Part of a small language model's weights.
Architecture: LayerNorm before each block, learned positions, biases, tied embeddings, capped logits.
Training: a variant of SOAP for these matrices, 97M tokens, 5782 steps.
Each number is 128 + 24 x the weight over its row's rms, rounded and kept within 0 to 255. Layers, rows and columns count from 0. Numbers have three digits each. The size before them is the row's rms in percent of the matrix's.

# layer 4 MLP up, 512x128, rms 0.185, rows 124-178, columns 0-127
104:095127123177134102102176117135136157113139217182123102111078139137105132111113103128114158088097119126118127111106108125116110159124167130105115147105194127135152117127132116173134095136124144124143141148156142153110096116152133102096165130150138129129094113169127121135135148102138129144142126118141127099145089090107089147121160133128122094157130098122100168135081144154132098120128
105:117092123143130142159148134102155117150154129113107142096097149169136149166157115114094155130157150120157098139161123101150142141092168140091133118101160170160117123123128145128094160147110082125108150131159119069121104131131144116147096143148106125058136108152155134119124127125113142132138142107148139125130131138100139115121173104150074077123140134080114087141117095134100158082146
112:112122127144147105105152147102163161090121138126087130129113144140102168109161116112155083127129170155126186093149104100154113155121112113128117125132118101154137088172157071129183111091143107164087151129161130133143074115134132153132147116108123100138157136114121132108121177109115154110127134165122108067112147131177167125109142110103124102132135131119125096123096132108127112128139
116:178140115134125123177146109124102119104125161102114124134144086143142152149123158139145131128102098050105128135171134136132091152143105104114121139143125134105138106139115166127101103152142126156124167129122135105164068112157131100155117179114116130147137152082140148179155139095151088142146116124102167130168118123106147125121150144142118133155110109092156103093113070115118134117104
094:123117090116129157142112139118134158162186131087198154129137106154152156126137081104126134095096117110145128145176137115159139125115116107150128099128157129153131138154110178155133112125144161121149160107099149129154138161129104107101169115143120136137116111127131096131126131142094144146108081098112155148109142150154135133111108156149097139076107107119109120090059127112133151080110
106:144124160108110153154092126102121136114126108119113077119104095090162133127147128115118089151120123135154132142112121123143147120125144112151101114153162137132143123113166158131161122080155146188144118154144127132135126073092169167143139117122102131144130105122094120125148127145101132101163153140174169103169113116100163114167124145173146134149123086099119092101176135120111094099174
101:102161135148108112082141122133129156123120103130098114081113098144138096188135151150128163131153140111158135138083135111113196139130077164123144132140111141096140130131165152130104110136177115125114161173145204122132094132105119168118107122126137138165149148110145140113135115127124109130118139116154099120097142103070107140097137152119099128138142125138166151144107152168123110145107
091:122095173119116094094108098141170156142147113152159116079158103103136133182134138154157093101110138099106123128113149122198132160139136089106170089120125096162113122116135144113123103134166122102137161138128125086132161102130152120115125125127103160177119142139116145156116148142141141119138126153101144178135111102153073150117105116110126131144093145105150113088117163151132158116110
109:129110079139123129139190091135175124134114139100117129087124153143138146142123103135130159156088134105127136129133112134104114147160135101140097127134123120074104133124137119102158129101112108118106111118164089124203083139146121142113108144120153116178115101150114150156124172142159143113141162148134135133130085098141164125102067100159104127111084122127113131148128131153101110076129
092:131163088106112137153140157165149122139180129121123136149165157112108102154164146107120111181080102105158142163181148137159119134132080119081151088087132163106134151157106139120164087125116105172123164127134162161159130101155177117125125115137136142147153100117136105110138137148116097103114115136133138118124134117137107141146107118121092100121128126162125094112157096138104094122155
094:101141122131168109122120164135074123089127133108108106127159142165140107122181129136134144147158136135147145137144143105164136133131113125153127161087107112056136097141124085138165101123149164114106136127117150122125131119154096095124134119140119120047176098128130120147100146139127143178164144136112125168101166095158119125115136130087127130122127127111077156146107106120103158096109
102:123159133175131085089132160123120130094125179142086129141147089104129147089120108095118139159133124103115176106102123123104128100119086124109143138131150155089156114105107117111130113121093117145151167153144118118128135131069148169103167148116155134106167128143130104114132165087137137110138143135117137151114125131141109176144153125118106106135163098123148184109108112167094112075113
098:117162143136138189109146145102116126132153104168124101179153157131133134113147101131120124130131146125130114089135086121186159147098083122114141114110120140125108135112121144152142079136087149153124134125115119103089099139110138155107138152150076165114151095081172112132129143167144126119089080183163148117110129151142138158081134135145111104130136143163140139136129177133102127114134
085:114122135157159154105160123119143156117155151149111106145115127121090106130201117112091150129144155117132126094125170103131129167112092131119159093135105126152115128114091146157136179146123166140149167131098159104140168114107114093112112122145094110148081141119137106086127127154186120130173123152114108105109146132122149128133125122169115073130141140138142139132111096145116189105151
087:170181144113092140148108137165096113137147130146120122094098166141166094125134142151128084120122135129107114117119177139134138106091102095135123124125115079109079153127160140148158131137150125131127166151188105098087162138121113140158110154145125128095129116165137139088114141134126125126159125131122126104107121154117127147110120137097116121105083105128112113129144095129183145153208
087:140108085124123173081117118145104146132179067141103117126125130135122139134120121167120157112078133080095140146138126149151097157125147118137156120111107114129144097149136155143117148124105132120132165125097149104141114127141160126126130117115142116143150123104131145092122125178151218142073128132142140154124116102163147142128098141119116129133135100161140135081185151108149105132078
106:114151187122100130086122114162118156095159132110114105104095105165153154128080127165127163124173124089097157133126119089146185070152143114111153141145126126143126138144149129161105083123156096158095154118131145088139117105149154119114138139129124097090118117151067130134134118111112119161140140124129107154124126176115132148168130127139113108118126115117164139141132131103099158089155
102:118071104117090148113174129116114122144155194164128148098128128136090141129108124129164105140080123150182165123135140129110123085165105104145124118112103131149118100138126131139162128109142116146108202112134093120136108095140125144118174108097133143140179129125136164085145136094156137118123121096124126162118175143117143129131105135139136106101154133096150093099100111149129142110161
092:124123125132164107141091120136104121132154105144148139125147118158136145125150129132089076135123096205159113130146148182094106144118077080111123120128122184147129140148170125155116122125111147105145110132126141097136115171138128157103088143098146139152123113201144148088130125124103102166135106151129100115103157178119121127139091118126140170136114117150161130113097158131133147144144
103:130146150122125102125142141136154098149074137109131140131135128127118122113143127111118111112083142131125097147186135140138139142146159132150186127108083126101118082085075135138083116116148133130159176099080138107147123143106166124123113143111131138144115124136124125161069132090101125163140157105144143127181079140090099150150148125150106108133113089124104111141080094156145121145126
094:120110132142148062091117168123134117152143129141149123067139095111120090143106097130153130119166162122118113098148146107155123109117121126127139125117107131115135101117138173129090142136126145186118172144138115095126153150109099155156110147117139137130151180155132145187088115124148121073163156110106112178109128100133096170127121145127126141157151096145084129120150158150139147150123
107:142138104106145122129191101155133139058139122076094095148128146109110112123193101148133114158147161112140143121162125145154135141144133126164116164088156127106148089152128171157159131104098132134115130115106120103143160127135110133141127141162099189150146108119116124099142102097135136113150065127120160168140146137096112138112114087096137137122113092123136125131130138093147155122118
090:142123123125119115132153117155149166118101124135127107105152103140104110199100124137122109185142118140126141140098150091118109104119092127095121147157103107133131132125134174128130132062133120130146106121116101165133106117133143130112090116173131130127156159150143076122145082116117083139112135118124122167135110155126120113197150109114132124153126095116174102111081129156092127163076
094:064114129133113094138156148153140104118157120114125123103091162133118139124092120142114140160129119146158084130122153129181137135149138087137162100159107128130118144088145144118155126138165131118104118135121071137163131143149133114145109109110149107098061167118122162131132152151195150135106118115124182098109107118116176114173099151121113161136128127130129135138134164103144096097141
081:104093201126108170123143164124143123098124102119119111149092142138170122060114157144094112122128138130142117125134141152136158138146148084106125129124114156194128118119107122142136159159147115115138146126094124154086123152161150116136116107146143116139114176113138113132107125106145132107166126126100172125109162101139106067143098114129086107143095113109113126138077088132101158133111
112:150092125130111111143094122123186168168107135121130142141126087149128117153115138151148143121138144154123144137176122086153125119149161152121141075143099130113071127160126191132098096111126142118155104080129104144139125113143114131108170099175100150167154100146128124098153134164127121110137144130132125136119144142119104071130171155117090126160142110093108136090091123135127101152132
112:127117134132122088159116127139110169168108106084133160132085114132168093118121142152102123111104119119126096184140143108130184144144162166126178160148169152121132148100147140111128093125134119142162132098107136099109154126123127146120152154127136135138120118131099155160118135114140150127097114125107120027137116127119073123144111160169149124119092135129110111120115128121165174129126
094:144167156084130098127136158127161155114111107110193121108149131163140120138092125140100135124103125115138120102139123136135152122142160127111072115107152145162140054118067143107115142098160086109092146068123114107125156148115126127129126133163129151121087097166155107129146099123131125119170125106124163153109142127130117136114108149119154167092137118146133092105125084141139132157105
111:136158148137107169152163134118126151155137149112121108140126096154090098140160111152093144136161134144211138120111112075084120093136159166129147090140119101126164112147142133099157121109091139136131136130123155131096148109105124144127131104143141125145199126134110177104094131120149146121151164121131154078143131094139131143094113136118076094110112152116133124135110152133110108100100
106:146172126113131137102107115119126195129147144125113155111089153138122151109151124171131118112149104113139120136075141100105143158106117132120124141131096117152127151111095130160184129163143130092156118094126096114114107125136134165147159171152145175092112068129117167146117132161141173101120097133150129119165138144110129105149115145123072123140089163101118122131118088126141123081111
091:182126090117134123095106172144157150113119177111145148102132181152120125123089120100109120130124132115158104128104130123079164123153113146124119141109109127137143155137157133077135120140056120129094131087113134145168118145141118111152157124124104183145119118139107122144139100118153130165083151101099109136109100111126114108124129175111128157131083139128166135133083180129112114102110
105:167120066151121130135155184152111147121144136102106125098104150121102144162117089127105135114129145142102115123128120121135110112135138181136101108141098130134121093122127116093183169125139112109124116103159099122098101103140125104122083167149181150123137098106137121126132151103148128154133164096134139119194072170133095118141125135129141185124146100111141136119158147155096100127114
104:109129101146127147127150153086098156145147118128131142119158104124109142118116123119158108117149119141107070153124126112123154154157158129161142136052140148146119146139134124142119142128098130128102058139098089101172079164116109090145086144093136130161137109128106090109098119114171133109122139120158126126110130119155175118146087128156101136143133146170147162154157142136100143143085
111:130108117096141119135091113124146154086118152128134138116084060152115136097128099152152162168117151135113093129132137106126093132172128127104170143110123144135177168144152103155119137124109139148101162145099134131154113089116163099092128092099140076136129152162118139115160115106167117095121102163122106130140133143142135122157164151131136082151150121096152077138133110130112111102169
103:154095120114117097112107169131064148125148138090140089096115174150150093128130153125154139142110152139122097152096113129126122124157106122157145119148127107142113119116137131127088152123125137140113138059156101172133156166148132126106168137142156114117143108150122106175149115100119117182114090144167139105101143104122113093108114115093158117081122091118132141147141071120119106122096
090:167136145108098093126151133128122120120151129147106111087119098158129132096143153127154135139112118151123103089155151146164089119120107112103088112066087143156128152150073160113125151132099127155115169120138147130119108121131141119132114136157118165141152078099141124218102137137159127154104139112134118144132132147130135088113166137106091123114105099143146126174127126088098154117157
103:129101120129109094118151120132141144115137083097130149147135119113114141145098112165086169150145122102155127128119179184076113089156133116097110159129147141122143141107138089140090151082130144138125118109116102136138121186089137117129155168163129109114082151093140131154120117120152150114096170134100127097107125110105119165120150100135145126136149101131088152168164099142103170140121
097:144140157165117119122153119171128173109113097073151107132140179101114138112092104105110162127140099106109149102141138108165137140182098171079142105116122144120130127123117091102112128119159091105132125101150123141142138124166116107083116134130094174145157092122164136093126134067111165130127111135160123154087139146123154100154138145085116101125125129141146113147119135164137120096134
098:107084134127086135125147169160101136146110114179140101109126066179120123088107139126137111105111124133132141132147141165119159141136111121104129171102163140103084119144152130144110129156099161123088155162147131164116112133108143122114111122119173128126077141152100152093127159111164106151154118158157131152122138109166124127107141110116127132112125157070118183157140163087137133126122
105:105150131138142127091104158146100177113127134099151067118117077121187142132113114126118125145174153132158145106191110123140084087150125103161102133129093112100151172121137145122105111059145130122127142132117130133141160122098137122112145127166084105131146133108101107108120140132126147112149095158136131104129113119104136095168086179132130133104139126098147174131122107133128138112106
105:132147108078128122124098149142109096128104091143124157125138154126111133113129109142090134143154141143134146159089159120132138129167131090120142133160170175131157128112111144130127123166149123136156146113166154112114114093110137082121144160097100141171150094153136099152130126118116057183104095130116135088127115175131143153142107148134116132148149136176156078164092134103115150107125
098:120093132137148114131156144109092077124110172119176121114150117103066125139103131129106123122107146172122121148145152147168141118122129174096133135139178135132114074115100125165130147138133092115126138127142110118137127110093155122153171100127112093156112164137139136140143131175165179064147101097141111145101154116130111095125173130121150159130142086155122160126119105123111135145115
102:102142118069131124121125115123095143131100090125201110135150094181134146128107128138142159113123134152162123109145104130156117116121154102177149100110126124122102129160083118122141149130128124121139121122131147143209104135107118132160153115149059091148129145123133180120137135118132171110128081124141107172124123137124135112162113110135116114131168094171144147109125142093167121117147
104:119118124083109136128115135059116103119098165154108097123154160152155151139178108172129101135102116132094139084142105115158091145156131120087125125088100149144133092114156098172101102140114106103128113113122072120103115125126152135116140122101133127164109097131113137196119100129170142149126153158148139106138155163114110145116133117164128111126150124137162154121131151170152154141121
108:135130149127136114108168124111141097126107179141168097130106166158168136124160105156141121132105123127121142159152138133114118108151081123150126149142122159072104096106160124075133159126107134098139169121146132142161117138079135153142102130119104121100113126125101122147145088126111114118139151087087114111156137142116155156130145086115122098099120129127126089129149103157172169065084
101:126121089172099119091122114158138157100164133106090134162164113168130086121119128125142123081128100110125110129113169189136125137142113189145168115143134124142109117149113149113136150079092164109081125103133116119144089136133166111103130130106126153154139130142114142109128154130128084138121142134139149152166149106117120116122144112156136113180141138188145121103122139133132145198130
101:156125117197135101123172135145099099159140110113108105138152108172110144124097125164137167089095172114158089165118119113121141131126101137119166118110139149156115093114136146136097153129161114140149162135145187083161135151109112079163070144101108136103116122142126096098116142142115124101113115147147144098123120121138086118110109112128151142120098158116142139141102102120160126151158
096:173120095133134158114149142191142149122088157159107112164115149077120146131134110136126107120114147131154123133098125164142089107109121112145131152107117108140147101146112134145137118102113123143137151130163142138127121134118130086084099138134170167151105140152109170138130091129179129151124088103140100081156110110126107142160101169083111126120162136114121160105173086101165166127108
085:117085134131165154105149091067116127158116137111099109114142120141127109130109124140165066127116140124127147139149119153133118122134115148148130111152175108159157085079109112118133169125163112109171112132084128120141137117130114095098122142135106163110124108123158116152152185120132136167145127183156099101113144118122139120161071118131166126141111109104164160074139115147113119114110
096:134159106073117149137104125132148108152124119124097110085072126134155178123142145161129093130118122158154113136098183125131158170177100108153128136117121099131141087126166144101112163118122165149119098105106152089146129116114112139110114124131140118107125096096100150142184120146157148133109136109149149120116197120104138090138112106107114108128107097181116122107108161129120158135131
098:151132134103135123155120135166114131136147098128105138105159105152175086090160132147150109119156120147143116082128147093163117154101123080098148151143100159133137109169150118122143162140125163120117081090127107191127128122117136130153129083122093095138176157129110174142130108125130166151136075157137122104144128109096123159101126155160120160132112155098127108127132133090135099092126
094:097110125133121105099137148165119121143123144149161142125067156136117119094109126114117129121125068141123126092072149158118141139163142109105149115140178138149092100148127148125119106142136131106102102139159099176137101145135127177109119100150122111152101135112167095077117106140140150112153093153165120142117094159120143129144093100134099135164097114129180162155144135124177135107131
083:115151136168102127138134124079123141162135142188115101133149151140146098095115078139127118145108157136154146119142106142127146137157162111110134139145158117115117141142107170133121167119123130114107117099121148126144140111130173125082124174119110128155130121146094127139086114100159141127096113104121122151102095140066093104117121111159138169106143089157103080088161144110076170137143
093:131111145189150117090166156110144132121086167152130151138113160117120125117135095143127138099114151181109112113113112089156158134113099127110136131130134144147136135156127089098154132123122130141099115117106091127133094113115092127109112140119104141141123132140178109158144122118130169089143119046101160142134151148112159127178179147107123145094129130151139132185088128136090144122147
095:137098109155126132133171125115110135160170125139106132141141153118150110124153108182123147125139109173159119145107127128116103131135157168135129155128130163106141078136123122138132102111123156173159140130124108106141075104110155137090152093091167107102112142181102089125163113159125117114123112138136152101104114130137091134114156115137106155149114141109153127109104090039128150127087
# layer 4 MLP down (transposed), 512x128, rms 0.165, rows 124-177, columns 0-127
097:126189168157096171103161107111139142124093129114148141127132166126175142109103172106140100105134114137125163165086130118140179145148166143121082155118133118108101171147132149143118120180132154090134189139151117098122147127146126164134163152131149111143129110154121137150102115137138136079135096107116116146091112146104109151129148116171122099118139110117102132108087127107135159135143
109:154158129136141136105153131149146136100139138144140154104118176077144111092088111148124092190119147141121148148122137131159147125112092139126118154156137120131131132171116096134107140095157148122118126167137157172132131103096146144134073167119130104094159128133098080128096182139131125109056121118136108125151174125140135127127109111126122119143166153102091115144100100127127098171154
112:113125120128150156135099092125109138100120154097144143147128147156167078101137095165116167138131140096101150159124155129134112119119122146132125112183148149126132144146101154056127155132125128110129158091132116150161125093165180102107142092105134114134055157138127104132104112146126110060152125094091112114103129125106111139136152097125145090140108133147157135140121109098125151117146
107:117141133169146132120189069112128125110139083162103170107141122106079135198137140133177137122155127154155126090091106175163173124124119120146131139124117079136164127134121145112129131122127155101113120103103091102131095118171134150107120163107148168128154098100103127152113106138138133132115125139111099166140109125107115116114132101119154118141105165147161129149122104132173100124135
093:102096109137092095107134117097140096146131118161125106124125111079129135150131108160086161109156173135106119138111113125109101132116136115092135143142105128130114141160125168171081119169153194108137109156166160135160162122100107149142125071130136150170134109090114124134146139117102113127104170122110180111102109133101098138118134104159095144174169137145126132131115137099117107122141
110:161161175100112100101110138130144125131121111134155143158140159101138122152122125156117130056121092144124145123123109123105146121111112151104116137145145169156111125142109074130118124148093161128173144093131094122119144083127118158163135132082111141101160067149099139157084107144149105122133141182116111085119108100126148082144145124134129124155135137127167113114095151139137077130136
100:173111163078124178129117126107134132085147126136140142114109134123143094143121130140132091143155139173097131105123096105138115127104144093114115072128075145125132106098097135138107108122143134160093138147117132138138085161124148185124141145169157112121142092116122137095142117146111134163162119122138085121122110156121125103139124110112135118113116088151083128165101105130178064111165
088:137127107139126164131133166172143129095140112098157114170077124141149119122135122089114145110129110160152134136156129156110123170117140130177079134142154142088113128155116144087134146126151111146088148098163153113133127163142105110119117084119128131080179153079096155129117132129121124106084168110112101123166157132127138105095120143099143083129145104118117070148125103139152130130158
109:133087135143130176138137114110088121115158131127127122110118148122132143143103160150096130124143115157119131125112133155163149116106175161115112110076108124145112105148131141160065121124125118067121140128142135106138142091191112101122164141104100188093145090148149097152117140159103166133169114113065143109081156136135090138144146118131140130130127094120129140114119138111115151095152
099:145154171118105144116148150141119146108176112138133132132097097123085139141118106138145122118154131133154127168146142132110112130098134117124111101127142084131136096149126149105185096136120141150175111087101122149166138151142156171128134142140103162136133098145182075183123135137075116070142135113138124123113213133113115113129109116139157138127107154126161141141150139125115093120133
099:136152182096147142131145148106128142126117136139134152133077112127154151127144083185162080139117094112111123131155159123159144108091115128117134121162159146109115113161112096161077132138139129105108114119128116107121103091175090155114152154129121129145112143171147134139084127079112109121073098097160132143143135125152174094158117115107083101141125103100132097133108112113119114109139
097:156122120141118145095119124162131100126131150102149100105104106136126106117087167116120118146118097144093149126099111170140167116113159138135155126090158051096171109109122153119154112139106114110115183107158157085157163163132121111125173152103153157180105105164101121171139118130102105133108135101129147108116104121134098126119145131123130127109098128166139109108121134102096140167147
095:095117112077124120095116136106122132130097105143162148107114107110143131137155144096116114140115122118135123145141171141121107133167157151149159131170099103110120089132120125140107129143129111175143097070104114108121116134119164141101126171119122137120105125153139135145140140130164107154154137137107129157085129101100107132120137147124146117147107181113021147166126083131125102100082
083:165126140105146126158112121156123135108090172149188149146121122167123124129125115079128113142097118120096111127133128123074088123088189129163120150104162118178143202101136143162126098107143102152122099095112144146157129104169159112163128099156179136088141128128111123151131138116120131127109137107126144121140123106123128106132164100105163110126130144156149089140109145101123114128125
084:083133106110113118103165157138167104095119125130153171079160157081090146149140147069113128137129112148149096124157124139122118171152129157110117140132127133164154127139154099128121160088105203126122087105138170143155138146136099105151108161129136126116091135093128139139134159141122135133095166131159129145144119099103115121138120125105149135134152165168138134169164113128126083127113
087:143114123137141115134138105128083118128116086146097112121101144178097138123137147127115154116160118114167130082121124090132092133122113127118093127172165149081116134124136128114097162127132128151106111123153173117119126137154110102139122107087152122131116133109078148122115139159133155102174179135107148093122163118145098152114176106096099089095145126110065096123077123134152128137161
106:128107108060103102150127104106120120097175068166179122126121095132156125126164126141135127128144143121148159108138125114132140133124141097157150124119131117155102125121120126146098126099139167135089148126167111136130133123177106165122178151158140138105087114091167123147121106124153119115143125146155161126093098124071123150114106154146167132104063174128109120137125158155130121131138
107:103130116119109138116112118125123130118115100117109135145160172134119175157150154098104089131101120096101129099145140123117103122146106139100110165131081103164151113078126114162099123120094084160141128143125187108132119132134105141169172123140173136126150123111143066157144140091132168111105136152144151138156098066146104117157142114120126148153081106120120119141090115153109117098122
096:176145178109128148113143141107082104134110117120120142099094143140134112136153143139098141139149181101129115107088107082162151102124119148135128176150126147073177130110147118154116095123173196135138162139145078136146147142114150133151122129143147097148083124141140114146136091150113143112109151128130128155109098135140127115171125140134121119114084125063131173104116134129129107126122
095:111152126137135153111121100126147129072150119202079104132110137092102155126120084102125141122129168133131122130106124111106133137104103108126102096114158113107115104098148135120112112120157139123121088105111192133112111134078135115120130144101106122125149153102112117120115149130116136138089145145135083164136118083176119074074171145124119135165159126130121135138129113169130173133165
103:121148095131088099129141165203169158154140106118133121099135115133081162125119090139154129120128140083099131164102120161113134118157121139187154146150082125136124105118148134148155147122121147108138167126098076142123140140121130137131136151115102103111133146103091132126155150107142114145076147105130087095113113087124075142131082135114117085133095137119106138093137136117112124165121
109:124122128159108138119172101115090131106130090162148151110155106096124134095132115155117128129141092146113136077158140120161163145120145129143151093093108152144086074124079129161144164130142149100142127101104106141138133141134108130179099141135093094109140121137127194114135102113144158148111136123148110175130155157119142150147117142101126133134101075122064120127121115160164127131150
084:129096104119145102143172123144118147127155142180111190143120137121139129122152137107116132112165122172139150138126091107096137142124130116114194079151133098149082154132150163146152144139127131123124111105106091140113127108144096145125128163157137097125125094108125110120126127100134122172091127140102148156127110123166109107198081161168111127103109128130136179131137137073142111128121
101:117092102160125126136133177150160117115122149100108116094092092113095115127090155141170139140112163093124156126129143091126095082120101124109133128116143122155150136158087146174119101160086128125116113153135138132161156112113128165151142124120127093148156139112136125173137122108117165121180159128133092171127152111113142133168166144159135109113094113142111133136091096087092113160096
083:098151102167126096166104121101129105191099150150095131147136151164126137122121133162132155099167128137123123107152121163137088110099146111138130160147122134157135133133156160167111127150142128099135155123158135143128135150131093158123110130113121137173175107125108143103119124106101077132144175178085164106147125172082089102110110131130144107162120115117095127118091138120160120147161
112:127151143137098117141169148108113149089133187163112140150141105138106125138122140137100124150154126115141127116142116112141161161096126114149151104155149163112144105157117078159120168113144075104129090151085163108153106069113122127105123147108177154128071140122106153162117160090132120170067157130138144127158115164155134142134139096132142133123121092115134132114116132099110126133156
098:102098135107108100130157077169130142151090123116128083180146154152122130094113126171115111129149130172113099129121132144112144082122153094145129132084141132102125112124115077144078085123159107160123109125146137107159102111136128086135139136143104161115122108162163115150145141134113106109158137121128166114092137164154133141153164108150132100099157162110176142117151123087123135091112
101:089121115145206142069149118189175131132124135163086129139117183126061118164146144075129129152121145107113132152124130134137128166115103100154138115142138149103154104116129143102108144159150155108153138112131143101189093111126159126140106147105098109104142153128141127149136136081136113127103119121103136125144130093137148177146084116160131122123136139140129131142122125100129130121108
114:153115106145137127114145158126084152087097109101141164135103108143185142170104141096153127126117140123104148133131071119141111155095107144097138129103135075124140096132181114140126129121113107154130119119130098166124155168104125102112096157102082105169128111145131129121101119142108083139084125089143116134143115094156118085139138126099155112149114091120142142108105152130145166152179
114:079094115136119123131092117138157160090168167088132105119129137103095126097108121104107132095102121100118177125129084113159101175172114097156117102142126114142140090154154150140129151133113106108114138147115111105188136152162143154080131112124139125111133142131141116103107135093126129119176132156094136134120143145153103094104126094139140105103144115123159133144082122136134196126155
091:128174188147098137132156152134127108164154119177126150108143106093138126098128124149116108133111073118104118116172164145077113104137120141153117113132075149088098140122168159133138161110137131162107127102084094120120184133166095129098114116127142153108122177111141100070098110138139154128113103124144123147129140115141145168119117105129115131107105121108110114127110112163103108141141
107:168122109189159131144125110155129133105118117154071133107143071116153160109126126115125105121131125143109117127104146184152089127112126127114145128157178084115155143116128180093165111107117100170130161144138110144103140134129100084118163102116170113132138121114134119075153141137103100103143152069147121146110145124080133131139128143123098128082131143119123151148115159125136097135105
099:147125114171108141097102142160140122132141121102127145164143139111152132123129124098114168133128118136120116151153122141071148117154105175156133117091159148124121157132132106146120154129149136120066125152127118133177121144113135117121150163136131164122175169186080125119088125099160085104125163118150121142139151096112183093161110145106112099152144120094168110095132125112132162164134
109:076092088143152132107117133138141119126139150093159116118110070141139139111110096078136172175161138089136122126147134157109097087154177127113129127136154114128181102079158114108122130122080167131135133170102132147163136156115121127124107123095115100103119126119074136145130153113109151180103150107165123136137126119128107124152112112162143114107172152143131118132123167142128107117141
100:108119153081107141098110095090102114163147113121148143137120151103162142120098114111134130102161056128140133135132148157122137113147114148177112081114142150153101121113155161141116108099172097150090118129143109170118116126124138097125132165140153143159123097126129131114100109095130180140147123153125133171104161145141131155149120119072139077068142133118104149137100145111117160123131
096:118122149162129165108093118127119125114131169170157135148150129123114155167107156114100157105132132128118157135085151082108183123133143120157129107097096140148108075147172177111145121131103106139117089118089116196132140147119123179111130150118129099128154170109111144166120144138163118097116123106106102136079101094130105132138127111110150103101154114075118122127121139114149121144138
095:081107145104116105139144134129182101118111158099136155105092126128124110093132132145142086116112127130152108084177095160164154190104092092129165135129115124144123120163132134120123166128136092183176133156179120127143111122135121110115141136104142116122148110145140089118127113121134134109131145086137128191104154183113131130134147134127098170126118087136123132115116126122113083107152
104:160201091181110183140123093139158146121133151126098079105139121119102162150105140132122097117143078091100160133148113128077106126131116119099123132139075142116152110118112135164139144117109097146140127109174137141136168112122112114117132163153108098157133181113147130122152138151139083136126139102095111125146128136128148142088140136135179163112141127144141090127099120133108107141108
095:098152110153153149155159102141149111096103160141145148117150153147099127160132138142166120143148106097163126093160128119150162170092106137129125108120106137131141158113167161140151159110110112133154128126121208081107142072133155122137126169117152111128144181118135083144142130180132151123122121150104099085110137121121105129134129169091172128144133143151114144132136115175127111119121
098:143103107103108111127123077111175103092100122136114172143130117105148147100135153117106113084107107111092152100140133145146132117103121117169143149095124079163179163125149107133117180120118136136172118135160136148142165137137146133109116113124121137086170149101096125117133102118135117178140145164119143129102146071077131116151105170095144170127113136142142113118140130135084146145128
104:100128101133103120127123092121160122143125100081171132144131138127118130118118117154136145146190169115156122142117173143170158092142110115165115155140120122143131085094111158110078124073140149112144116108128139147180148087128166130120091145147115122170112164138140169125130123155110146127105140155119132078125117134127120125108124150139128066117139088178158139119101125143135128160089
098:112135102135093147079154097086138096119155172152136118153129150089096125094147096149118144115159145129132105086156110163127097122110148092111145127091184121089076150117108130097154167150136098139124120117122142092145116118144080139123099106087148155119127124140124119073137125157133136147131126125139125089098175105124154125101137129120119134128108157109107172097142156114092106099129
105:184122162128170143109141147149136117101116127135148126127153099141143112107148119145107126126131135141149081162121152096171089150151149122105156111128138150110113153157109118109131091131109166124088130114177125155163138208145133139146107132158130170110143158157132154101102137133103120090122091141079132115183155099160107133125140155154163143150102111149121123110129118117170107108103
096:133139122155132166120168099109135097138108147144105123156154074101083190140086135093159182152116114132096112116112121119137110138137124118131124116153114168128129138097114098162111138127117137077165109129135131090127132143111042133117137115119144148125096105123131117071166117120120165143135131111109144133097124142110105142129155124111156103172117109150199125128132138149131132128105
106:063162126123136118159142112155087132109133098133125151104163148111143122105137131129155171152159167122125131142096095102114134133125060165078095129105131118147168159175107114136162111128133152111112088144103139162120104121127161097122094082124131135104148117086129143142109152144142104176105096137129100142142138139098144111159107129129105165105137145118156166102099132101137103142132
099:133111177141124161198117136100141124144100158115144123125135139117134119099133128123113118144082114124117120111104111069140145091104133084139132129137140135114098127120144077169128118179135108164136123139130125167135156080137143149146130101152128099110089153133151094162089125125125150098159134135099130114087136149133094162141117150143153141101101112128105127130142148152190142075179
099:154104122095084124149121127132142101124177137126131163122133096125098096124136146132095135107110089163094099139189144153095120157146119130114153093152129107159113130150095128136100150095099112145161102118145108138135121127109141111143101122137116132172147117139114128084131123151112104148127131176156065200104146125096099076174143142126121087134126131098115145115151123154147119128105
104:119111108138145147080127151141109150130083136098141134117141121154098087097128133155115120098115156133116136119133156145170112133142120130160182133096120133129143122085138135094114111120106094108110149157110112122137100119104123137176135165127105133102141098140153130113115107107098109121135095072124144096158145151123155155129094094086103117113144143094158091155103081078070096136091
085:097135169115118152119123089145105118117114123122119128148096150133157144108163156143135162068109105122138122182180078146104116076114164149172113142144144126112119135170111131104141173154103112106137124110120100130140084139114134140131149128082143169158147093152117098158104140133134155144168139085120110145116100133121078122138094138151117151153110147104163139164157111118119143112113
099:112147147109156121160077137133111143093150153107170143161109152114155129145098175173139077092136113117085132149118088112144165145163141134114109120132149148074142114094118095127124099131101162173150158126139153154144137130127110109156143145129104106128100101121125157134131118084097106132150077108149105134156150116143085102124159166145123112178129134156121105121146144122117136168130
099:118144099104170131142088157143152100155117154131084154097131138134134134123135103115119122105123158138153153132126129111141122100124176112124181066115097138106146119129132170176117138162119048136105128099156098108115142155165153171103163175170118138140118123123089135142135128117129127122134129103127123120129163151118126111166096158109086135127090088149133130160138111111154144104112
099:098125174116163110148164142157126184142081111119099138117150085091121112103112117104123148093111162110079089130143118104131136130119117106138147139135120080101157148069092169147122128166132171132122097132129119091132147120136144113196129145090112135153144112146111140133091113185132161120114142147146111105119117119130106129138128122131125194116143103146115118123128135138119086106131
085:130116112127148128110117127130128070139128127122139104153107153114143139133117134166081180163128150109116159134168090097125098103134133140128138125131167147086080112127114113104143133137136110102129102155114140189137109186176098121107126119115120086100137121080110142104154123137112158140111152094145104100140146137179159138135135126090096091123114129154154144143169081109149119113090
098:140066112141129118134137095117136109138129107173067093138153145098137119084128148136139160096136173143117125157127108094110135162114143115153087117148106148122118113151172126135137103131128174144153150110130143118101142104139116109105120128116181113100141158149102131093119126113139133137191118097148157132117150127148127099109141125128157132136160155129132121090142118227144095139130